{"num_hidden_layers": 17, "hidden_size": 128, "num_attention_heads": 4, "num_key_value_heads": 4, "head_dim": 32, "intermediate_size": 1024, "vocab_size": 8192, "hidden_act": "gelu", "norm": "layernorm", "norm_place": "pre", "norm_eps": 1e-05, "positions": "rope", "rope_theta": 2470.0, "rope_fraction": 0.25, "qk_norm": false, "attn_scale": 0.177, "bias": "all", "tie_word_embeddings": false, "parallel_block": true, "init": "uniform", "init_std_qkv": 0.0258, "init_std_o": 0.0258, "init_std_up": 0.0258, "init_std_down": 0.0, "optimizer": "adamw", "learning_rate": 0.00202, "beta1": 0.9, "beta2": 0.98, "weight_decay": 0.072, "lr_head": 0.0105, "warmup_steps": 243, "schedule": "cos", "final_lr_fraction": 0.03, "batch_tokens": 32768, "max_seq_len": 768, "doc_mask": true, "train_tokens": 260300000, "max_steps": 7944, "dataset": "wikipedia_en"}
Each number is 128 + 32 x the weight over its row's rms, rounded and kept within 0 to 255. Layers, rows and columns count from 0. Numbers have three digits each. The size before them is the row's rms in percent of the matrix's.

# down: layer 7 MLP down (transposed), 1024x128, rms 0.0324, rows 888-940, columns 0-127
# up: layer 7 MLP up, 1024x128, rms 0.0385, rows 889-940, columns 0-127
down888 007:170146114143146117106126096091143177095115174154145138088150140176127134143139124176118086124164172120129096176065124129177108121063082128171092147127068147121104115123149147134097142159108118118122086096106090147104102182118124128159105117052129139105224134085110069126140187053130050119106152105231144154107140139086131106154102145156100122141095153170072098091118145116109141132116
up889 021:122093156172168140169080115092138175118170136128145148179116078144152153158120141098100112098141136140148156108196095115081137116135113135088126181137167142070150158163149101133137137101163148080117122177156127120108120114166156174118105147146170148143117078137126123125141138205129124104136176048058026125194117121121067103120098202113123200113101101154146104168096148151101164145123
down889 011:129140099109129109120148121121064130136081109154151097085128213159106095098150104144124130158156127115120096163079118149198153121067125068194137113116034120174140099097120152114157132177103085145156087077111103104163157119104104057183128122074114108110132147113109143127089145065131116113152097176145184151106180132148166109135084093148107121103097199113098137133167097079156108104119
up890 008:090109110113056098149150074156075107110138100095118127107058180141064105119083099119150124089112107158135162145150133135182135083115126062142185080086146114049081142099056138128138144140052107080089143112186108164113111140134136101116126080089162118138100212134141139085095096075144110139128068115081151118102161131126147094111101130119083108085141150099116096138107111133098111139126
down890 006:154117174141170187112090156102086091151190073162115172098143023137165148162129154140106105126129153121119097080101130105095103119145063106077124159124166114162158059176156153136118079122151137161140099086071174148133087136138074171117189130176113185105092092108132140150162147125102127104137131088133118143113076117139144162089094123104168163196144070152125113091138117116158117132135
up891 009:156127152155148182165106118137124121178196151151162144181118130159135124126147169112148129153106155127125174155183112165134172174171152133151138173192153150147173182188165107128133125148158154114150179156124161121125180166153109170148124166139179152142170201130131156152147219182154166130149176120082104132137152145157173168157125122170163160153148150139157166179136178164185157132157
down891 006:147106135175147093165151169174154200089118150116128105125102192127132123110104113172107120110172089118170110132149154143100140186141122151212073129127162142151129098067128149122159167118208110130152122116103104087160104096098140048117092128150107125116136152116128112123104150141176146131132141157219206142149125150070106053094171134127114098077146166093111148103124127082156179147161
up892 011:129116103135184083065111135102154130092159135143104103142145057105140133110143140137092111135156169043113082115108088119039077110115118134150078151106098097106100117118143125125118089138123156105107068127116114108115123108123106131107075158135076163102140059089114098128108142114096100099128138113161061074146082143047155140121135061117085158173095066148144127071081140100061140128112
down892 006:087127120117106119161179166160124127149142106145147140169136176119116104131130142115157172165197122143152186166158133115190194146108173115153153116111110164130170115101113138141181129114186132146135162105116124097157136134149151093142140154165092087123081128191150172143102082194137233141157133205090158129144221113192120159126170167127121094086138142128086154168146131089141129110145
up893 009:128128110154102108142188123174115089114140124141130099164128189152064130133105131153159142122124163143137132125115128184174151094143145101153173089101099128124098164126099176151161111165057150089105154131163162145125127147118123086125139119119166107144139255102158147122138149072154104129112056157118171093144146150158203130124148025165049112155141114116122155094118117121064126150148
down893 007:130128164124132177124108173133082094150193044140100132078150039123134125121149140119101103093129149104130121091114168084091138147180063119117115126154226111124153052148178117147099104124173148120140125090064169139111074138170124158092138128206124176145087045148144162129145104142108153106167122108149113107140122136113110153114124150102198160148170078117143114125156127135133107122123
up894 010:174140140120188121084098154119141136125182177239138127162031122125143128118130151137129106164123122118129080116132133115130104081080134184123115154161054125138161145150148144125133131139151180140121097212079126113111137121118173159132136151165105145139158009108155141157142161159113150108155130093072046107154113148112139135136142090089108189135122129133130074131122111106089129099133
down894 006:089139107128133168150145121158195199112133148139106181129199152146079130162134156151122148121159140124132179151133100118141184150145129123223164151129084148178134156119117135101166197148129112127169127132121163071125141150134122133215106152087148095124139186143102146113134135133167156121133189148154139190159197102204106141167130133167116098120152177177084153117138203128151134114142
up895 013:144132120103189129086073138107155146114148161143131107149077089107146126138142149123077090119115122091117113102103090118052085135107110173116111163129054112137163128128138112098139098126118148142127062160064105115096109082105158126110102132140084145113144000096104099112155141146093146083152141078124002112149097117110074158124140107108110166149119086140110100113116125111097132098111
down895 007:087118111089087089128145123152126127084081141120104131125154197136088109121116087123138157110133083115136121170141090121161167117100145067188130114106005119127102171073102116080165142151111109113144108087146070092151147121094112068187110129093130095125076164121085111113100132103152077130076132187150177138141132115125123120149104089139081082099110221104079160122145097114133126101145
up896 008:061111088134113142153086102070111125130068080088108093128187103097144136160131124082096126087165185157087116104142107160059112150143084118094125134070181135097144083123085112129148124080088078071122087065120152087138114107150126127143139146103124136131106153148074076106100046114122097102173109069080075140140116114137087105093091146159198074135128142135120171096134128133120125148121
down896 006:143156112052089063084150159085083077122123100124147096087075187167143128074157088120114148109110149117183122150088112133149123100142127097074110095161026096093126119115125149126123088149136139114113128097144033159167134095121158083150144083115100111166089068130145064135157138122089100145118124193129174138113087139130105146177131145095089126133092130116118082128138075114122080108111
up897 018:129097159141150163178121160118109134150154142158146152183055124140114130145102162122088118114115115158140171084176141108120141116147130168090156179173157132174151131147146114154171123153132164124098155171158163093100115132161161100137113158160179135143142158140143171109174142182135116116141106076019016134185137126111076096147125033134083205104156123130145119157141126127115124128153
down897 010:143107153119129113135129104135120153103129141116186099090200158171121141116164108125124120188192186102130133165132160138138197115114085077197101136092093137114124126133139140083104142158170102127154080095113125146116150158097113106168115112099119175109146078089086121152115159092160152135095161132244176171140174095119158115162082219122147097124106191105072139107141157118153144122109
up898 010:127088105110160159100068128127122122129158117112132124192042133135118104140143156099062087104098127121092134121167100132081109093129123161109149163142032124126149141134119114117133125156114153113117103167108135101086116111142155140115094143129149147128157046103130113105159142145107139090146107018051000115163129125123079113143129053132065151136136104132114102128113140118119104135135
down898 006:141118152159162103138140150121105180085159122170133124089155172173088145113116097182122143129179139100162147151135132152150181116126090090193100107135075143131121131104167166114149156160158132126162094072106092111154145128116128078161096133129115143131122140141094128155132173142197115107126150209244236176187126147129131156142065134136136125127123211110082137107128128122128157117146
up899 013:131148101084141075058107101127138114093087116115098078114105076087114116112153123105098078099133126091104089145071091101074077128104109141133081112086053091084122112108103133084128115108083134127108078121085069143120094111093140136100091111102070130120112000089128099117106116123105120098143107123131087114096100118082132139144112068109124080123086121117118104068103129099088092110096
down899 006:134106140148141157130140179161123143174140134168137173154164159108099152139141138137163184136165074121109160102218118147108155128178199127093168116128075114153152196151124123146184108139128103149144154135138157095164175050175145095165154125153123077103071124162121119153158090137110134150128154182058151125136087178234116150127131100169136156152128126134172170137112143116169161101161
up900 009:129150134122139090187195132169133160125121146091141164146157125110139158136140112166143155129150091180202172148149117138151138142166135084140161139140233096163132117105142123188145132156090148130130158126176119193186129130150115088128105095126180166129134255146119101106121158131160126138130154134168161115185121137120155145139103224111160135125144129136140149095101140120138172186093
down900 007:159109118112133171133107153153076108190128134128164146136098099167152128149140126107161105192121189143067064117134145130176132124072161150140144189108145154140120053143206055109133097111197172137109148130117172158108084138128107137109204160158092166124107118110169192151143109144058160136157093112116087106100168125149138113085165117160135162139151108106088151173141116142181110130171
up901 009:155171102128146107063124155076167137153181147217108090138079074129138123119145145168157141188123180097122108144107138120129097128121145136168084135089127115096116140115157129142136101124127173173139065134079109144125127126107101132126134148151042175107160097093134142137101132125112122116136133177191145091126137128090232194119123049133160145182108144154101098092122107131057183116120
down901 006:086087149093097108113071127195163144071082098092101167142167094105098113137121107102095119108129069136172108103116107079072146144121122098075130136138085102161130128106100105083143120081130091113139115132116140056150130177118137130144118124143135052183086081102126123138088069155129176101089108105062083132126175070162081094106157150123077065128123049134119120129135131103125075139125
up902 008:156123152147163160167123152132135162131207199195157157129075125145122122124084135181181129163104145128166146118144170156143135158148145142162166165149184157182147122168155131167108135144135151125113172182159159138128177142155109118143123175156140142122154211120160164190128205127125122149100124208131135093131128175101182161122125116132162214149157093145134129173126107145132189127165
down902 006:124139130115135153160160157176160153143141089116132150163204107111174148150128141109101132148158114140154141167119183108142146167146143150150147161134217135155151101101110121113174130149177127177160144125093151078142121198125099137121147159201110103114138135154151196077096119172154204132150130094172120167124182096137121097143196195124118091118201152143133146133197172093160127157178
up903 010:116145130169106066139192160167148125106067096122096126133249156153095180167125105157145172133170141171145146126089177134131127122100124095146153102116192141182124096116118177152152144137128098105112152113205155139177130138130153085141143143145163115149140190168116119168112061069129092139124087175171225149142112158114141109117131149123168125148146117153165176105151123103116126152137
down903 007:156148126103127145108135102121070064166193120155132127082123095119159111135149159108165132132092176134118154110132119136156105110164161157101166141155153120093178122205129122158102057103116183147103161155132121204120094092162140231100186121149122161114084103173172147110170113167094144157159123110069056137121139135135131175153118169110179154177153091130134110163160142168133070119121
up904 009:165145133113182153087081136099146143171155170182137109127056061116163102095158158137149090160120140045095115143142117095105075142153138193132065166148079119105137125145187088114089121096152177145135101141060096135121140124130128162111104156142060150119131040090159131152115177188134143113129162175118080121116122111091144152156123077108164162127104131133115054141107129131137162098123
down904 007:127133120149090117158126147187209210098105168107137159197195179111122148118126129125112152161182068151176136155157143143120157166107181125130137155110082139160122171093115118104186183153145089133157133162136140055158173156128150086184101149102158046114157142130117122112108121128151160115119146136107154140144174139179131078120186161170069110084132144135132168140109153109151160161147
up905 015:160126114116196126096114125125168155142156142109112104163131085127148108126169188121096094135106138075094096134119070105079115129145137160134087163150038107124126158122159112117102075142119152106128091154071073117099087107116136141119064145125090141129162135059127130142128182159113124097110126121103002110148115141081145148154134029126053111135112092152125111099078164116097136113114
down905 007:154094123144120100153142148140159193073115137106128111157083177096118082120111091095135135165172066135144121133169136129136166178094147096156119129121087115121121114089164091100180159117180075113141118114127131107131145102092123042156103156129141097079079101125079106143086094153143166070112152173108185110169142116156140066065152120128115122043117134052083182153129139098146176144151
up906 011:153184136144175114108141168126171165148137187194132121147203114110182180164152157171150151163160171102155127122076127152104106168109136146140110157123152141193175121143154141145145106106127131196156088149091115165169130103116158122126139125165068150123153091127097119167147127113122141107158147188182123123162105153102130188110142200113218206180145134162123128114161121140115188125104
down906 006:123115082016058122078091093181120078127101127094095161129121165107141108119148114083148143111066116174138115182129090089170112128126178107114137157126050085123098148094091069098148083130104135109111127131180112107135116127105119147170177119100144101162095134132139112118121097116072078127096103115081071142110172087143137100166176128120058107098145137120122132153174084128126060124144
up907 014:150154139128186109082121155127161128110123171195117113167137097118148164161145160148099119144146141100139108114089098146067099141097122143149099158142070107155172146135161159096169088150113158155143087163072111124106106102097159115128098132173101158118171000103104121134168161119099141091152142069138052117173103152095118180129153093115102182187129083150120123085128148111068132099117
down907 006:099123087102129135137135143231118090158132141144137144113159200130093117119153125130153164110118143129132181168158111122144170154169163102227161120151121150169139142108146143118169149127144163134157150109151126129136125079130144108160141150157129162144049185154148160183111135158168176167131130201173156138167179122133124150180122081115138120089138199119098188168198093118155111094170
up908 011:154159144167142131157163137155146179165197138139146152129143166152155153150141179150168148126128155160164160153157140132178179142142159144152154134141210152153138165151118140179149140133132158162128131145163140187162137149175162155153143139131150181155151255132162146187126157158160134152137138197160117128128163180139199146145118180143160163120140169163154149167136144155129181159152
down908 006:192132176139147182140133142142130152144162109142141188163141087147189151155152157128140138189138131165150120169136146118159146146152131122062157197159123099173161124164164126144195111158180098159161126167154154134187140134115116161173206162152145143147131147140105165138176126168108134110150161106077143189162135124214163132082152159154152147173173109166158142134160168133179143180134
up909 008:157152175127087109177161117073138138178059109084115150100172092095103115110097103111125167142059118095139156134089102044161202156139122090120060123130208112114064101131138108139114076102119081171129150097116111107112107124113102125151105107116150104094103210111086137092120124160141090127061141155077133143087119118157115138111084071116107091082102115099118171157097103135136140111118
down909 006:180095111138120158143117114169144134124061137071182097132011122149153142131151128090155052177104112145099054127130126136117105160085148163134119172151148096162116121118139078136077100108130128119101129190178146168099141100079154104099140120100137185159154128069119131145110148130112119146113121036104087094138155127071137030107173129100125109122104103113155113146117129165136153141111
up910 009:129141130114172116074088131063141100143111161168115114152094062099135144109113128141106139154129112061137126082088118114064070136096085136104069146099118117114135110129143101086144093099114136139100103116060126109112135113118139096126122143147075144089126000089057095114133125114098123083158157073093098101147097105099092155066092075116186164144106081142099094119133105122088147103125
down910 006:106126120092087100126116153232131100095066160130106115140146218127096141139145102131129129113125122162160110177115096094122141143126194104171166156133029120154131182083091136102149117141133124107127128149171094084158132134096147131143126114106126096157101162115171121106096132112135171170110111144154111130123204102104120103186163193116045071101116185142115141165145098086183111126139
up911 009:088130121118111068092150106115116088073080126128101076117143095112099138122101090135181117124159155117124105114060130145079063114080086078151109092068135114092108110128083147104126129085059117078080131097170118168149133125120104085101116117106102105111110078101127097118087090070125093122130094170162202091085084121090165130096095128120178105148091108116119107051106095117060121133112
down911 007:091129123091092142104104160171081060176163063132086145115153106096115127106133139098084137077092097109128130089135126073104123106162151106062163105118135124111142121127122101136127055127134134134097138117068150085120087100159122128129176094172111091111050094153165137115138074143086175135147081115020061116066132153167103146121135140117098130110147072132177115124146100091131086092126
up912 006:162173137123152081086120130076161158159147137113099150156175094062134153135138135155114134139082159056132153152076110121104088141109121089143039114069176128162073110137150069172109077046113126166126092137057123173154126106127098159110091101090081160073090135086097103114133122127132120117112154136146096096115121135130137148072076168082155131112070119160120121126110085141105182149115
down912 006:158060143107087153107089128158107119162082110110106125141053138118148156143121094075148096136087060177128057172124109078152125118072180119078152150148060070132113097095098107108149081115081111102124097132191139075150157127096149104189184123139132109171117172108121107133094098131078096104101085092087103130109187133136148073103168099143079107123134109120097128157129154153132090113124
up913 299:116097105136088097087125143105168188134106158113147127141150104096104097156133120107133144157153147140127146073132076078077156127108149186086144159175094056140114142198125144124165139169155159099102135085083069210176152120127105112175111189173119162076162109079170118164107135107181130123123118110134074115168087149103130152134119138196128066173122135144156155092135067087107102129135
down913 287:095127116158060068077152110101108115126098147109150086131165145113110089128094172117126137142165050109134130121166159141122092142133168167094129166166101080167157067185126153110122185152084141125164112183101156083075132172090125125096181130118128095123141188186124118157185113171165119140115135111115133089159188067171090110153104132118132178062107144139081151109134177119150106085132
up914 015:122107109112145117080088132084140108108079112143109103128096048108131131100130111109071110128142123088100072099090089108048090124115101138110072140112069095101120100121152111089135094122132137122130085115085114093098107100103100114107107129124086136099118000108101091094131130120095121095126151082138102106130095105089092133106126060122113119150089075127113115081130119095094117097105
down914 007:057125086098089062137131115157124090120076151087137060146140186121057073084117099111129139121123089079133140115141111141141147115076171101152128062113071151104140165065082129104119152104108122092106144123140087082103144102120160088108048126087101075139113141139136134118082093121133163137115090180122123075128163112115088113151110125127078085062060152089114141150086103116118116095110
up915 009:111110118125049101182121123104102137142104079111114118105125139103132127151118109107148142090113145213145149126158124144156166133158131071116158104087237120111162097125090109178154139109098098135154113100162147142166107114149147115126169096107178158143075165171128119042115051138162134148138133120098110132125138121156101099100092239122202122093143184107124164132152087146146143154097
down915 006:194142155096119166130126128102106100154153114132186188109095110220165182133155148143129128131095197132117088151110150147182124131129111159080107166193097120142127098189160110138117088133133158134125133136136124175141131129106133157178204146139144179184153105096126135208197163122069087138103138153124186182117111150136118145157135112166149154207130108163150106144124128170134098166150
up916 015:175183106116161112115161134161144171131044157177120107126140151102142152161159187123090102104171149175118120167127081182129121158164131140172117161154070111150124164095159130133159107173098156150179067136052077121111074132106139130152101097139115141150169103130154144118172148139165123116169125105151064138199153148132144182184139107134092091170137148150117156056139164117056119118117
down916 009:117085131101112148111106141097149104131143080069130122091096078140110112089137116097101110140085139087108116068136128083110116123144095112123098085110108127112113048137145116056120155068142116095119136078140168140123120061136099065100118185159107144122067106087125118188104095143071110071133107165106173065118079101142106089117154050096139158129133102071053117168103091154124105121123
up917 011:111137150124122146132121120159092080139119173195144136151015183133129128123084139121131108124125063150137134119145118144154112086106121139129159157166017101131166162128119149099126131169113164118110132144104126136097127122129182080110132094148155109135145014130129133095137169114127162095171144073015111110157125108148086123121141097108097186132164140113119065133148138111104095087122
down917 006:108165099142128149138081134194164127123192140150096151103199119144094113106140147158102114110097214099093134130110132104074114151134112111237113141098147185174092100118183125096134168103181135126160123104086143111104071111096088144113109153115160150112117166106119172155150181089155132143127127155240160141131138106095104114164123109137124148099181173150080140108150112108181156130135
up918 007:137177141170066155149172146113115089200016134166179129167097181147102180148109132107130175143148125151120160104153150141118165126109106106111149150186099116143103172112160133125170087187147110132142129106126129119110113130122092047156161098128147093154175123147094138112142151081143100113121112131092221124168143108136149162135111030152131096174139157126131134093167125109089176120100
down918 006:140113125082118073119053099203114104093121159094132074076139088132093058094152122129111083115100166096137084101089122099097093128149116119167103128105154146125125100119180094089062133062185153106107130128126119160096058098120182169094069137080152179180119116094170134119130149146114096082160103097149069097121133130101086069154126128111101150129120113101128126110139089169139082140092
up919 008:183134141097126093105095142074141172094094116135108105147098132122104135131112106115090140136072135165109135101104108049069101101076100130115093181122114125102116106135125096112124085092096117176131058176088112104119097078095142123147113122165122093131132016116127124108087094149094119080146103105138049113122088150117069163113119167080111153099081116124091140084073066091095129119081
down919 005:140130123071142131119162081151144167110103144128133127080081131186083141139120132097119135143093098114147097125117079153169161149089136155185161154156122114135149140119163086103106129170122183144123157139140152162113162155115139151192146151072170155133101174165088171152135185159150066084097128131055082172163156166139103098179096048117102070154187173154144156098159161179119120084135
up920 010:155186138144118111129187144202129105132085156217138138169120199134103151145113149151127109149147136152144136149085131187193130117108144140171142131145033127165125145109128185148159123192074150177137136146112120143120108131100162106135110096158153129149179103117156166143164152099143129119154102127089144128170161157150168158145165030152039148169160129123123131114163147105073111117155
down920 006:119111151125146194108082129142118112139195066122090100064151028128121130092154155123090098112095175086087124113139132100048132137196076135160118107129180111159118081152164128098090133089144165096149129111086193139065089094144107162075133152181126181127078119122143165170137141119136145111152130106191108109156115117123116130152110123101184183123182087117111107118128124164134102131127
up921 010:122134098111062079110159119091116097129066107134113133061140089096075117097092111134098139121116131065137109100098163113123122131090108076146102086096193101113064091085100109156162111153088088108076129106146137086152117135128086083138126122073101148109098149101079124101125113072130062123125096140096133084111134135073142118097079000143132094123104097110139164106139091127094142129132
down921 006:140089176086138147129131153150101086138126118115189122133098087141189137178176147124151084157180156136124121175118134092099156134178160135076160185121140128130164115159098155083095080152176159161121161159149123152137109136139156160093140158211066162134142128127197137107135074161100213141154132088151132140124139077157122123131176232100154095175138086127117125165117142125144114170115
up922 009:092080089099095153152048099067099117132132111077134106099087094134106070103116089089131102102089153104098179097150136136100119151148105121095121129092190162101136087145098039120113134071118088084113133113128172091135163138144082136122141164089150103114067122155086113078115080159132126113153137110080091128094127091138063101104078151141223125096118128112122132163106091173172130137130
down922 007:144146182115109100113183162131168172089098141146144156130148225163162185139137117175106165109185079140198102171120134133174139164132144155113118150153053105117142149106099169125131114205124136134127132119142079125192169184132161086161136121149106110133178139134155090114118159111146112168110140146164180173101128172099129126164173216142098081141126187116149107133126130122147170154153
up923 012:157131132131141124162170113132155187175148125084117114084143076125121134140150168121128131100100153140133149170180106110147167192206154105165118151126237096151171142137160099143127104130141155169162136111112121148148101145151111125140119139098150163131114236118148145106114173192193124150126148205207109133114151144128203167183110124150161088127131138152140189121116162150142146143120
down923 007:180095161135093122185123160154157143140095140071189159174065121128174117123144109116154113192136088123111084088143168142122106181109176168089088159151147136108125104132133091108138107107183088135130144152143139127166157090098127077095124163182114119133134116078104126167109072158066159115107117132073191119111083131113085065046193134128150130133134102057130147146095145130141171163143
up924 007:155187163143095110133116087156091107103112155131115137178069226081114142106087102094141092104080088206103139133094116104144102086101109122133141165135034119109141141147084149100121129108069148141141085164107103166128102128099158144114147089130140057152137101128177129124104144144133154103169108133069145131086119122145086137120133205091090119082130186090081111151147070085116106112104
down924 005:146134115136134195114100125140157134129163120151103127066140061175104137108111156135104116131091067076108115102111121140091116131132089141178140112118172120162117104094157095109125135127141136113125121107094183115106134103140081143150157134100188127111112141129086156123175188102106000083092138080113109134133072155160110097151088034151129158146171125173160130055105170162122159072117
up925 007:136130126143189120143116142163122150115111161182114124158090144149147155176130169133099112110181109204146101115168129132119142108115131178116130144157114114151164127128128211119149142147099169102111100159115099113123108121137217129148130167188134157163185101139161115181113164163133143086169106046032029143195127132135089125160155079119134169131185140143124126107122142095074123138135
down925 005:098212040078122124092140105132119159102170099159134143084167167138098107077156101140114136137117190065096167123088117158104125090124084054183129139143049145135107127137131105098138149157124133124159116098090117141139120099131074096169112099067074079092080053133081133139195148117129098122162149164147160139132092085166099134135087119093132147105121143113087104120138112115147095099102
up926 012:144175153177178116131168152183138137115146184201153141157158195142160182147134130175181147151189124156172123140115149150178132104095130161133166129148118160177154163141123195144143164142131171133121129168161126192160149140134207140147159121176125129166163148157162127204139149109136143141168142164137183126167125155150160142124155226110156195142145145149138092138142141125099166136124
down926 007:088174073080117173103113106105103097157183085155060154095161088101109094123132156104115139097071146151075130117091092085131105112122124081127188131102109112146129092147139090138144126131106125124130129105090155102090073125160072169153174117072149107079064130162119161087160125104086092094174115095069031122112135125186123165142114094135122155115153112174143127118152101106167070094117
up927 009:141133173142120114199169107134120118142138129093109141151117152147086112136106144142133149128051077176151164135164114096182193118147140101147138143130167106132136178142132154151136102140102130104104167148132137118101109143137155101146110130135193116138140255108138157119134190165156120131112114109033082132141137141154145128117117073115031099079126108116138151148060145125103120122133
down927 006:188114120165160164147105150150137131132115115140150133090065097138144135133136122085131064147122154114076070100081142117089143173101090115173109163163215123159103063146190068124100108117166109129138121155067168186100079087085084095114165137161155213102089113096082157142119152118135152129124142081148129113138131130072113074091107092099187141134156122094099133135146152120168164143117
up928 010:121136126138109154152124135112124145125140146154149155094184126154128149120121091150179174174171157135151148134127182158143133165140133121122128104131187180133122123145144115143130174108166117120135178131162187140184179158164099149149184158130148139124096157172115128175132110108129128143149151206169255132132138122163142122098117196140255126138128148131158130163145100181182165162142
down928 005:112173139090128091100161161135130096142096139129129121195147143094169139163133121131109119118146110183157130149108152096143095144116174174048157144138116111129168165134102161162120084166111144140100182152174130120130135198164154169133118104123103061131205169148191103042098106129103162157148104072118061139106161148149137136151174183148058103130154132177187104171138155116146089128141
up929 009:111126090132180171099061122110130109140146135152127133164127108121142112120163156144082095145143133100080109109132114166070052146118113180135103170131040161107158116128145127104134117113105145062102082122088109092098142115137140146132105165132071161115152085084096123166152149099095130104177117063037003102151139126087110127096137056142125126156139093150120096147124140139119169099127
down929 006:128134121115134055104145167111133133056127114148099102127126187108153109107094083127102164119173099132195135186095116115107173122149130048126138131120051119115132109083098174098169145144145102130151122085118080093162134126109135075155103114152111096131102118153138076097091127140163143116131145178179237154147133096128144145164118175077066115089109178133085129144157086063159138144150
up930 009:113130078102118108081093092116122104121154127071094069134107095099113099118140124124131094108080168102108133141076093125080084160135141102140096136055098112107127099155100104096095087065058129144106078068077094170106097102093092089094082119097062121088108115067127090092080107134114120077120120166130111094067101115064161141105115099133138096156098117125072110084091106134105142119090
down930 006:130071147110089141101095174161147134087130087132093169130164115091141146066133079115117166140152036148164110136164143111109152140146139118076067141140107077110112133084112077122174076105150089111148100094121140071197137131117129081139162105177158073155094055131111129129120092143118093124091085118039114128124114142105108094087158144094106109090146095087191121109154088100118123145176
up931 011:123113117147066124158141101098116123184085096092122144095159119124078117106108130116134144110078152112112163119143159136156165138140120073133109091110227132121092136134118100149128117117118078078119157097150181105162140168152050136150152140064164128131103255123113143122118137123165091152125116149104177118080162123139168112119074087168162038110111150124133176161140115163152152135146
down931 006:186093185133127133131107144143120120076084124078150101110065117144190146153138123129124073130141079118149091138072138106079090166171129167083116162152163085113149076118088153097097071111176119136101137129135100133152106099113165129085121129196083146156169113089158087090101094169081142115125138059127161130121080128074114076082177198108133104143136076092159100128099164124128158154098
up932 009:119116161154126104147156146150142110057169091069112132116215154161093166171123111164155165132126126136168158113121183110135153130121130093145170100098243157158115146151106156143128155114149102147100159117178165163139142123124150132125125141167152106135120255142126116168117093120108118147116122145224209122107098137123154136100163196123113173126144095118145153134096142111140118159143
down932 006:118156140158143154119169114098093106188142146175110140108154114115152151129145134134140142102124138177119147124138126176128144106119133145126124125129204132122144128193132101201132096144087164156124160163108144166141112150148100170123222108155162167105096138187105190103156149150160132158170089118077042161134117170106148217138090098133210101194150131161154145121195100155110121086129
up933 007:109111120147120100094130125119144109111118127106112103165214092121105160173124164133091121100139198095141123117088118202063154164108102078150116118074187132166126142148110156107199094156094113123105129098125153118109117120106101103140097149119126153114152146078085116096175136099106112123126137046165111092129124154107154157117144056199079129211132058149137192111140153139056123125144
down933 005:104093159097129120119138135164037036133125087143120086085112167122113112088143106160129138064134099118133148150129130100102124125190110095142095068145140101104144102100093180156095083113117122119146113076131080123145113081108146087092140114232086156154070104143152135165109113155143171156139082185167132134123074136072115162128098147077185117114116148087145116132171067110138110119110
up934 007:141144127148136107147168102217109095097169179157148135143130192140097135117111128165175097127114124109164144150102106196163122134134148111183179105151048133113117182151112171121125144166060163119109166150144113193108138144103110113107079101134156111136153193089175144155147207098152136119114104170124177081134141149122210158132166105146041151175130103120111111120097146126093139128138
down934 006:105114138153134196118115160132110104153169058144071135113173037079140124106108143123101134103137117117096112101137158102084126146164080124154105118087224109155125048103153103116157114106163127124141122073055201090112068128152085108087157123204103149078090111139131183104104125126128144112158092098130108095120112128121126127072140096118171150098194107108146129111138106110154129106164
up935 008:096087052080112117063104144153155100103095105099109081101173086123113115148173164125085074099133145107095092137106129202064107169150139116147149117091110107178133125097127122106138123172116108127140110094110111107129094121097086080106091123090064129108138108087106102097154100086090118118107091102173109123110134115095127144141159033180115074205153098132107155069135191121107088121137
down935 005:108093175113122087106127130100095102106141121125117103110165174079135121107108079150129167062148111116133186132165141138080118097185121125077068062108141105074114142134072161117115112126121112124133137086098063128148136102132133100073085106207103096127107074145150112166112065134151156129121115199181168102104035130081120156124113137131173105114093110047121112137126085123087117161123
up936 011:173149144140188135096127167140166137121191172175137097147076125159142144155156173150147125154137151116137103149151138127111123125141144187170144161167079126164177180143158172127137135178152202172134109168109128145104125121128168137150117160183095150146192098103167143175144191142112147119127119158205099114152124159103197190169178058139090181195146110146129125099105163113096126122142
down936 005:072132105145115096155125132157164179105154103154108141144235115085072097111136126136093153092177094121138185092152140136082174125150108085166114094104175162137109161122147100103171160111171084144169124116047122061128126130136111098134085145134151089103067135167090172107139096166197177094149116175097117142181137127173084149109100095142160071099156135138123165104152131108125134104122
up937 006:112142141107124112141126138125123124130097159176116127171117073092077146140072127107117100131103199093098178113071112140050058163114104101137085176108122093159121091132165085149151050112073123136121114137110163075123123090124071091128068142121144115097101081117103129090122095119162070072149094106064053124171106133096161141120094037116129129136140113127113152078118110112124123143149
down937 005:169049159092101134139114199198120115150140094079162105092124148163160156107164123081160122147157159098162126148175152109151176175145165176155162119135136116126159131123129163089116099117190203140121140127148138126155139105131195124123151140186122158183081118117189106149110152175104168161100131145153164138123190138113094071183189170103097125119166118120104137139150185140101122091175
up938 015:120135146147075155182149106145090112155130113133154143119097192145111110135105113120173149111112122177131159155184164144224187124150152103132179102131185147112128157145093145154124168126137113107126178121178160138145165178157140149151180125101178113151113238154151157145123130130173141159125118156066178161092168134191140108135110160148162129085162192113143139192158127169175132141156
down938 007:185150139168175173130098145124153168142187121125142174107148084134168185142153171174109075098135146118149126112073156129068084142185062146096101169163191122161126110163147156166113111140140109157151120135099138157149094109140109147108114115139131158137190117109116101122168149106116074128157172068203169158124064151100134111118131157116172149201148085175170094084118150119116149175100
up939 006:140079107116204092088111176144183165104231182101114154143201074118142124092176149178134105167085142088145117139073127145088106118137153138124075141131176137195109118136177092166102091120155137121136119175111136141167124147127070153121084176134100135126137212119144109135129148164112112131097164153189102093134108136093152120122136199121103132166084090162116138101091138131124154147125
down939 005:115095149147107149116145102108141158098089126121089114159085164118144131168068089092156158147134063168095128152154125107193149167061139167115132117122099087096127116094087078116131165141136104089109122103144142085127164176110114096125159156151105060095132108154114159130077062161122171123102132117058085112121186115153157112103157137186142062043116141073099139183126190139115154116162
up940 008:147094127113127171117104132147126092104230142151123112094051167163096069087082126151146097132072112070120138123124166111162123105138143207148174156116078163139142139152097123107114161150143158136090154144127161097073146123111176111123129155165132081138117139113151184142137143145108134115119112137103086127092117130120131117123179053153030188116134073100116096173094151145140064094173
down940 007:101135167180150162165177138106199163087139123174116152137174108104128165147134129155104163110195121155142178131137147135076168174153116147155132122124194133126137161144127173124137177174129123152184135140071118120140168190134112125119122139169158146071145123151098152101127152092219182152115148143188155161179132137089115173147108176113182085127181172154137139114158138089129212141133